Weights of a small GPT-style language model, trained from scratch on English Wikipedia.
Size: 15 layers, 3 heads of 32, 1.89M parameters.
Architecture: learned positions, biases.
Training: a variant of Muon for these matrices, 114M tokens.
Each number is 128 + 32 x the weight over the matrix's rms, rounded and kept within 0 to 255. Layers, rows and columns count from 0. Numbers have three digits each.

# layer 9 MLP up, 384x96, rms 0.127, rows 174-241, columns 0-95
125159100119114051129103146141143148133176092095137100161144086119109141091116127135144143125074152169124154206132126177061104143119138134094100128133152117115130077175151140165151074208108146136146095155124127170179087182121130158069166124153149141159106115163123114081184064151150111037
115127122175149134079104155175145084104141095168135131150132087105161096151079166108105108146106156099157111139066161129143145113090121108127118163137117099141099110163122136100138144096147163102130079136096122088132107154092109117099126087086159181119127127115065108216125199072161104087
073167011118117110125162135141140127152145111100117170117167121205148138196072094139117149101116103135153155151194133077109130128111167150104115142101171145159137123140118134144142100119138069101169152120080136154111165161123147152117158118121172128096159134157102112132096072153118168117
130126110200143075158127033134130135137122076089152170126206183083123084169098161137119130153122162161064171140111187051124106143079100111080132198150097125161143125140095130073155132156138092135165079165091085145174173144098149105095103093149113114144115112101184102089055113132113142173
117102151132081173050100112169124146137164096129136128060124159131121113131143149119190126098158152138179092105151129106123169174162219099132127130160145087058101130140164107091057114185108108064141154126152085085152114142094116207158083050150074136126067081125048112137131088129157152124
167061109105148175126134146090190137149061157136110061098123118180109133119123124102161140140113136082173109117137163107088173141070138131144064142112152133098181151171157201105144118151111078163072097129198093132132175147129074115088122134122136112155124187130166076066142109088087124126
127122097096159133064094101133116162085108162144102107163169106061130120092153165178166175089144092126128095117086126132171042121112204097127104193091097196071117121148161162152078150104151153132182160108130143184141130136109162192101120127143113110072176122150119104141079090113143111173
187113119141122120110113157123130120110204060146134149145148162136162136116084161115124132196149188158124107112123178097144111157139077084165121071156082132178168116081157142110089181147119111136153191145133072168147098167130134112134144090080049139170112086158119085121136213105111219111
157164051077108150094134109164187136034095131130119143165099138160130193137135141123130132071169153132136166169158135144110128118123082076137092117137106133107089084122117118103156172155107144169119110075096077209080106183152087147094123029125138178187169148123107107092122135143095165106
057147126100108175141086140109119093112141168106196139120175073094174178086110156157122136119134098105090117160160133156118114088122138147139102130083151075100144154187155114132160087155132099112103160135050108129156148163079083129105124101164119098096136081179090140139122128083105147141
146115068057131147107120120168119091132144149118139080156188112121172159158123106145095140142204136101108119102069092142126077109101113064121071188116090125138138088125137150126206113139130181193158094139200096167074101142094136137088174153183024145102110192121178151120093083170172168106
120106136127185081114083111119167143109118092160142145125159139121178116114076144120107121218120161159120156105148136101140171068137138117149149116110149153139119122086104142057117108119105093209121139100134116137103161146141163102155187156123144103129100112159096163057131082163138151158
120123141129056104116094123154071147153080152112108133184058124078142091126131069226168157140133130151148137137123112119122089112079092095132113162169123144127113126090175109126134132093086126112141142136146120180138167103133141170113137095103100155127149134061100155146152137142153172121
166095104088144152127162147170176129136114126140161123133167151097175118114022106152104100129057170067092112121196116204102144165082115092117101121123153072149135149169103095062080116208140149123103134140097078103119121089128060144118109167152137126118127176146078145136121070140098095173
165173127102166101108099131216127084116126149131164070143158157151158134119110175153050239099152077156096180142077137124147096110158093105085084093189079087136178134166153136124170142110121129146154167141139092137105076129059153177058140121114056155095070117114157171103143145120064189109
114145084080137107077129117086166159165124137088198146113109127089114157095097121169125118156131148056111109092103128144078179096171129110161128177146112097222132130103150155087100094132101140147138120133178103097146167116128085176148147175168168111118160098132091103143134093184084156144
034102119146122134074129109162140174125155086131149134196135110147145153054091144117148128115114154162127125108114113144135163125154126159124111152143180089170128190120112108093002075124083119166120114120136135118152123125096114127108107131124061147135145161117210149135123139154125091127
136193084152172146043185128123112101135109145166122102078164115133168126118136144147136050125123105111126134118144137130137131098159167158105172121128124155155127114145148117165109083178163138169142155087106143147132111165094177129173123156114189131150116144141139127125052114073096130151
124091133183148113096097082111125068140151105127142136128106148104134046068108130140150154169134095116096122109094171125154113137147127129097102113047159150150117125102155114144089175181077170134165087121154042137138204155073115128103168132153108162130132114087060157135079172129064079128
127144054139138082130118080103161143104096083135065139089092092184116087113162173090180156084118131142107135154121116144148114124150137144082117080091123092170150165159163109114123120147158129177090176168147126174130097090146162106181135120095125121100139120149118136085085154136117069102
213119141127146173124074083155069125158137134170099093108102189099132087099086127115136195125133113171135162107043139150168144110133153047136112150116162140122166079134164082081150158121070138158134198154148122090129113137097158119114132152161115078135056162113107152149120172139091164117
142122093121179156110119175164172100073152108096106130074137162152123127141122140130104147172154111100173115082124122089113119129123123069169100140080189137036161111164118166191078114116153150095146154114125047099084160151087101147060133105126146088103126126156088102076148147115153156152
183097210193158105089083119152162176098182151160130131130167102131128179143151125115089101159110100089183146188156140147201088110192113137144102176123109141127106110081148148113138170161121181153134157155151101104050081146078177074079138054165091106162175084093148068208153160128133152085
124148097169105189086110140104131159090128121079117087131067112143126097111164112113134081093125179119108147104205129142194207073120142165131091158162159160151115163126072147164164101154105162157133087093183127073083115057138169078076111153142099091136130139143144217105106141133172164126
130186136135199106151143136152155138136114082132199167103140189109155143078095090125142182112109174129129140130164155139122090083129136132143099145167163084169176134132121125153120189100134136121149103114064093140102127078066113111057079147102138198113131033130120080163138115125127108123
146144137137155084123068138115095078126144103112129136117110158160161151157148091124122137124139144083139206061088084141098143126126107138145087169160124157176191097096079065155112136154058215102120128086162093186133148118177110181145100118170133126112114076093123126171087148093165133120
132147105158163197131155184141071150122082151120100110107098124078121120164105173130091169163117190126096171147172134110029214137097106087121137135062116168156152114095124159087126191179122121110091118098159100145157119128163103154184137133116090127105142155152192060203176135131197105118
167107142113124108107148139135165107168132076095075136127147113149121102142135139093048136115171120133156114152128182102132162120143111119131127119200106155187124118134094126130122150139075106140152155092112122111103146122185138195138069135176017139127095146099117086068138081116130114143
077176198079104092096107114154099117107169143226126149111134086110087110144141109127138084145039152200152140147148167100203082146101199172181122155156097119092137142087128153143120154134088061135132102138160093117156162174107166116101136154125134080083114147058191150145070093180102123113
105060154148134153088150100119161087120081121066107135156113177118139124133083094094135093204162097176087141094141096110155128128144074137116112109066124142119128208165123186120187148153138117108127117103160165151144059153101147173100118218119159120105189074112095134142113157100122164141
079169084084138137110103094122091186066103088158168103153104115129122035144121120145127137100092142131108152141170126185141126070173093148157105164099196120185075091201129098158139096148146138168141106157155143109079097145149154111116154171155083114111175172135098105105145142176139116113
106161136127076070158108128116183134105124117144126172126138106124134075112144117140111152094143149141123138168058137125148170116139073090127104160105140157131153065192105104120164079105116129097158128133114071118121149132071130141149093136105166097156126116166115108126143093074099090158
097078164123109136068142085084187138138096164122110170148147128123127184150100136172130109135142113171117146129104140104137087110108171115152131162068116079170151152137148128165100136125120165107126112196163110125134120096139114188143105140129083138119086158144045128132050138135147104117
114137076098212125136139094120119158068114119176165153076143098146130159149136140100148153117116167098084161108127124163142091143125064092170055102121133104103155116130108178099094084131121145115110164095104161177121136126099185173144168147145154151105150164090139136082094085128086099107
133096171160159101100160109127153157171165150136143107160087087096061198121121151176090162122044136159145129116161162139129143151057095121138109161134174112145171122109055128077107076139135110136136112095125091170157115120088099096119112149135135086120158151158134140054122050099094097136
113174122133101111170092091093111136077169136103169222098138073158170116134127124091183136124153076125109119132104143141148071163138067121155076152154169094169119132143169194150128161130151170124112117149101076141123177160115104089127155105158166126128187157177104115145151111115154134101
094136133119127182157024111149131142154101100113155090094136135120125117130138102102044125128078170123112151144169087170126167078086111107088081133182137116204119162134133144108170059123125104212175148123048113176146079122128161126125084174167151107172130109128112099137102143068103210115
079135177194063119055136153120132199091126135100129127091139103138171114193126022156089134110128156140135095186072115151092130078167093142156158159127131090135120205153150149120089129044158140218121170173160156160153113155086112142156110135130130156139094075130105127179108088140098045109
127162154109124116095149093131124117126105137140089005068147100089167130154171168173124167139165146136158144166158170122144129174170112148170138110175123165144142180078181136149121134162113117132153065142124121152086080083147116150126139122175084119072110117140138120058042129076147165107
093137145110160111149100134116197156076092122127112156084133100082076097170137119163149162194090140136110173105130119066098163098159112197156135154119167121180082074124130127073060134122174132180140193148117119133169114142144096149190104117124140103100107126127129090095115129150152111180
085114055116117132152085177199161195140075088134140121124155088085127110180128129088125132159125195133132133087127114151154130116129122134172096063093104174142133123162140123157106122127065135132119085126144096133139127139165122138108196104066072087099159047076091096142150112128106149151
146121113124071114152152124121143170086176122090147189134120133123124115093134147125166144094082116149160104177123110104129135110108131044128164157147159148072145150126025144155098113182106167137171125108172119137147123141171074124196122133075097122127123118126134133134187168098101160126
132122075159110046114138139127154157064147150172119181128106159121165102151106148133064079184151100100115165062142155141102094098137141107147135107151158157100081112130089101179114133159110154147148159143108159133129113182090101159118140097128132130122083145096123127109116144135194121184
145162030153163145111093087146062093106094137162101164148158092134163070163122129159132139128112144117166121083141167114061164101141150084169083111050132133209173141101056143126202118156140101125105165140098106166112080117060136095130132163098148121122137053163089074131161115126105178183
147124149130203089076126156098105182106083151147113140122131131072138107139170187066148097159110146138108113116079166133189151169128088094145104108125154118137142105155104114083122115095100152148105134129170073140065141108128170145052086101206154092142141158100192131105126155126140194123
099122153126113147103113158053148085156095094114189138117143115145116162107071121137111127178143142137105141156113115147080137110099164064152193143113142072102156107142126145074119098140079102210113136131061089127103154115141103133140119176172154080153111079176091132145120094139105128125
115173093110145111092065074146139129123146113177168136165110139123147133102108099132152099118121121189109131155116146132159155140076154120193083128186123103147162126066135133147116159134148125120115165105154143117086098057110147146134143178119165140124178137143094074109116102146178081122
114155141111138154093154138130121116047089177138090157199188160156167082129139126110056093104134132092149121069173189171123197050113160132150123140216161118146157165110129132150129156173112181142126118114138104078095115068126052125107186123112084154126152088132118095138091142144177112113
168127104209135155122082132133150134156150051128148101148141112125136128122093140084093129115176134099119160140116097146129112136159096134078119115135103104175166149129131106169137129119080153099183157074141091113075140122064174167135092153170093117162155122128184123093159111095171114116
123127087083115174110127170132129144076186130070101174111087099080159065113077206125072154123080180149107128107115135077097111128139077166108142148140179119126177143087112131103141171140099124130103108171153146121118163110157122123177178144127111115108151155145125109141087211128125103076
154099169167129156138123120105136090154093146162158111145076109086106133102128151158152098153125113116133161051151098132128151103061134086150145189122135134127132098071130154115100138132078133108124117094141084126092152124149182156131160175115188108147121170155124145150125151073150135128
168156103103175115097121197139109106080162201126086117127083147133110090100056173144177143131107140129151152079109161188092062136146142083166123202106115128124126122117132108125147132092079098109152151122161125136129120124117154128149123172137123096114105031128106201200133119141107189113
192181131128149126162146138107122118122144115093143141074123155105140109154046124133110134108092124063131085141127163164091109140185177097083086123128079115155115195177103138102079211126164194153099106107138157153107141131148155101068150195105137132105059125186087149145107125075128122178
160083096189119210127120128054181122156130108149116098126144102127118048169156138140144142089145124125091114147102084147119191089153126138120104145164160150179162103127142111128091078159129113169127103120174101151103094146130159073101057099125112138146110162101117107170124100110114166078
146169152115155150100062135193150132119109067170171105104099144113132074147126100137103212086168145106108078125142106139112171166149159073145103106098179077159143122134149100145117114153173138083093120109108073158136127176164098119090104141134132164102151111120173108128124121098100086079
173166115082132132114130089149123120123120154140132117099135105115183120137128133096107133188163084082190161081144157119104133162153151100212163124147142075135143146138118099147176218164147172148083174137109123125109103155098167130145177117090108049115136143135145111156133074151111144158
158148083189072151125123120150129161083113070119129158128107141159149060081144172166074117134104084166044127124141167084128102135104135153138114115137142146126136127089127146121063078134161162137108130160188115125108122173156088134111137099148126134105143114174074175070089136114092133150
107115128124138103057125048117138141104143153136125136094032138100136059127120111126168169169095167114156086119115142109091157140178124177125104106084144094154120118152197123153114206114082093095102165100166134195143106094109153115165146143123129145144166119137159125154164122147138084122
121152130172070124121148138094106147144109141155125096160096113139113187110162115198076146135138143129156116122096097082125134077184127095103121130150159092103136127099126133140157104157107166096129117141114099088134124122081104133109162198186120063032127128075222121166094103132127209119
129150186135076124080115137109112149140142056155138085110058162138086168162139100132144119081200102104147120146184195172075125161157156116106124115084149085089111087151185144096143124181163126157130124140136045124147074120113111128097119206158079137094111111109190109047137125111123113098
130140125119185152171159136139118153134175105110123128156174198097158102104126094166130158131087111105140130044121165104139117111206095141126145142165165145128082116079154089064063109089063091174203113125123122152145064125098165151136150090157120122154164113128086103125161086115151099141
112156097171129142091157104079131186156081158057130141127141121119106154147115110165124119152095158097097107119182085071110182112167124151110103103143165141143112120167111153130104087184158174123075106070074139129120119186129121159092098098138136136163131163114131114101127136104122104107
134131135161104121075096100114116158164146068097134041138173185147133106100173115155128167112161157162173072105149158144088123169125085141164149123161161146203160086086105142136094100137124149127169157100143118111102145110216107143061143128146114100059008087127120158107062214113185198087
119154115102107162140111147155125174080110093141119155127093165130117106193156112157064102129166124127127161131121144120159067055088126145158069159150128130151129121117155154073157115143130134116078142119176148122139200082153096042050159176163128105122179144106152123136115094128107173172
083150099123132185094097177123109124166096173091128141122176163109130142168124133095127165096116182226108163114198179132086090106185137069099124148130131116138126135147168124136143151151121149130135116104119146112112159086061108160118122104155020133145147055083148072082147088112100114127
180139146122134115136122114105109104082134150194129100106117129168079092089019105118125196068101130088185192172172155131130134146072114130096112124102106133154089121098100149108101144131111135140140116117155122086103125207125139105127109143187093067091156107109093173171128115093090155178
166139095094109146138169101146173105145082066127175158105162131163046093173126156166135089125100179111159098151101102160129153165129119110148128196131129133197130103167147194123105106148123112142106162109163081169112137119122051116111135101131169132140127126152134128108147124158106102123
130144077136149083108143091106126125139151109097131100134097103174122120137203134136116117113136055098155151149140153083097165141106142084127172198100110112197174071126142111147127054173093126095128071145140112162098095129175193170077139164165087103092144137130114125124089113089152078130